From a checkpoint of a small transformer trained on Wikipedia.
Size: 9 layers, width 192, MLP 768 tanh GELU, 5.97M parameters.
Architecture: LayerNorm before each block, learned positions, tied embeddings.
Training: a variant of Muon for these matrices, 8222 steps.
Each number is 128 + 24 x the weight over the matrix's rms, rounded and kept within 0 to 255. Layers, rows and columns count from 0. Numbers have three digits each.

# down: layer 4 MLP down (transposed), 768x192, rms 0.066, rows 190-209, columns 0-63
# up: layer 4 MLP up, 768x192, rms 0.0797, rows 191-210, columns 0-63
down190:118089120167121156098109155149092128140118129144102172149148160136147105104127129121147156125138148146100122063138107108121108109115156107108149075166126121130174134116145127159149148114147138
up191:137145069103113126077100141106124167094075126135128137133162084113149141151112128143157150187138140154164132085132098182128111138089103159151166119104067166130121107077135106145141117178091147
down191:081098154161106107102177146138148136134128121130114102122163164144111117136100091124167116103159115136089153130161113123123120157147145134121123158155135110114114128107115111129111105133128105
up192:137146145135107162155087116173124105162114116140130135154149143090130127152126130131140183140116126122113145102124103169175128103122183122089130150148137166096121122078120180155096158105138177
down192:138143108087110123125105105142108123147130107113116137124094118111137120120100159140082139141078159124157137132102118155133087154104100129137127104130142123143156144110139129108107136127116138
up193:119160190143150135125143140155125105122126150076159129128132128133094158109122097100142134162151103140134119151097129109158145116141147100125113112184097110116144071163111134111091125126080142
down193:093163119124154125099105152160123132114182149110126119078155110148133133113114137162130125109164158159136134178174162090138120154154128090109168132106136153170112131154120075139131149112104162
up194:125160165146105105148167117147167161135186112109100125135133078101160178118135127142171167137134125103119136166093102096113130111122120134110091170118107108141151089131088118098115133147119109
down194:149149144105150140106101100118136118092112143126146118109149139145079111112129105151104120136134130161151139109140134120141128134173118155111131120095191116117119135148130108122073135151146103
up195:118146144149069131166085144119082098115122130195163122071175138096125117115077193145158135087115147144146123149143112175144154135128098145104105111158124124156127085128112160187169097131120085
down195:139124160129156170159104151115121185113104062158117115118150166124116145121134112108166106101136069090146167141138129149157169107106159096114118141074169135117084104090092164132161111167083105
up196:159090130086109172125104105098149154150154133120172156127130101156158125062119100161109092098128128147099131134103132076153159124139158160109141107152123195109118136150154142095138181122138100
down196:113152143084095130167139138098149105105143126139135123109129113167131101126141110149153103111162144156116158101123113156116133071115146133116118154146122133127115121112153151111130112155152157
up197:114151091154151100140159121099115162190126101121129119132139137091093114114127121176090134119127138066109132111102148148114123124104131110101155130154118069143157159145152075170102130154139117
down197:171134118104092157106137105140124126102143157116157131100109123120205152101112099116113126094179122159086091137104115121177154178134139117161144125125103134121090152140100144115147087123145138
up198:133092157133170129177099140122137087145139129138134099133138127106107128120131134129154159120130122125096126102093105162154177153109106153133118118140114061153157147145130171110132142128144116
down198:128112144091139134111094125146141162132143135094075131190111156102072142167139116136151113118128131141088138123134096137113109178118118164121171155145119121114099167130127124134112132141122092
up199:121123125111110186082147128132113119132125150111122129135134115127117068185110142154086168147123164131152135114145124137161123103105139140123140096152148138144157159155080149140129142145091134
down199:136109126117158110120108115125135127130112167134142108096118143129102192099115112109136108096159154134114094099134172122135145144161118119114097122143143179138124152158112108128099135135161150
up200:112149153131094124159158124110098143134126096176064132137149116106098118173131115128133134119163126138099138135143141097090122155160113142120138179167131139114178160162149135140114128127145154
down200:134157100140123144155129183150108120143121134088177120115126088103192172126140104103101137110119120112133135114171100169139135142104135104124117156074135150126121144117104116099110107113084139
up201:133134144131125154117130105157102084135157125120110114100122132102174136157127113111146115122148127124108137126132118107163149132118110087122131155163164143160124137170126104137129132129131140
down201:133151093122144108120138130143146119172108160093165125112105154131144146124127124132123122136123101150155137091136097138085152122148141109155108141124127150138110124114118144142116123127179168
up202:153119112147106149151103147111113131113141143131139114115154104141107115059118107100099123124166156095142137117140116116170154106101102179104116132120116136121086140115150117129098097142098125
down202:116159153174108106113114091141137152178123178120125119120134109134111175106137155175156158102105127115122128168111117122163116147109126108134133112105155085105110142116121142131111146140103132
up203:143176159136149095156120178096119136162153085125127144114127092131121135123115174103109099113140107126114142140191117089119154122106116153124138142093120135142120138174135133119189123080140103
down203:117136136132145119167146141116156098139130136099133102132116165126121145103084139138137128119133101128115134136134145121103125163142139124083070095162128106164137147085118103120119124113154167
up204:104157110153146144152127125151093119134096105153091149136109095124142159134163100157155110119142176109163152137127110128115173086090129130141126113123093185151145119115102165116158147122086131
down204:119123084158139108165152163122123095109133143151158119153137112131175141161127164178097097153082165159113163137115099174159129084112159103116117135113139125116125104191135158129122137128151145
up205:143113140146122108145116152149109142128132143141117126159109144146130148143091143118128128137133128121092144133152066173075119114133117103127099151085117095138117119120128149129086096135136122
down205:116124145151115041123108125126149126158134126136120089175141137160144171101114122114122094156152130123132179107119128138117148109151118068108110092085140106156135148169129140132104135116132077
up206:156115146095123112149151139104096083146079121166142135153139132149110138156108120124152197035154160111128157153116099112155124125141173114113162082137100139116178102114177129109111118134107146
down206:155130164133128148135084127115140103120097121117110145156107110079121143142141125165086096121120117128109162101115105155186127124114143137151100130117156111096135102109134103147116100125159108
up207:195091138141125093143090150092110145120118116121153163140152142152149104150182131153127101148149111144146131105161079098150134144096126122121155126199156080133119169155083135120161142064088125
down207:144112151096096072148141142103117151129183184113157143143141121123071069167117105123120142161074121104157163171129164114132145138130142111123137104128112105135095063152148102149176139118124145
up208:123120110071122128121118131138122110109159108120104085127136130111150118128114122122123137109130129097145142087127132155101169149110114133092165086128117138139128174112121140125142143124114145
down208:127168096108146112083121149111156104113148123136158095109140113119152143145148152138135130110171132096107133131134156133148141114117107141167111068103138122133109134121112128125099140130101147
up209:124086108160135097130160119146149129152116112150159108136146138123115159081153089156149108116125137105134156096112118133143095154110116134122087100135102122150128161108137165154102097167117149
down209:115107132153113087100128118164118149094141102162147118133165124123105114117127137119092163129120143073114112145166120155117141121107115133143126137137121105132140134107089157111108117146110130
up210:124137114162122150146112157106156144156134145117156145147130134107124173100125168128137133122133165119113147080141158136138131168142155099141130125107102130142099115159094087160152130113106105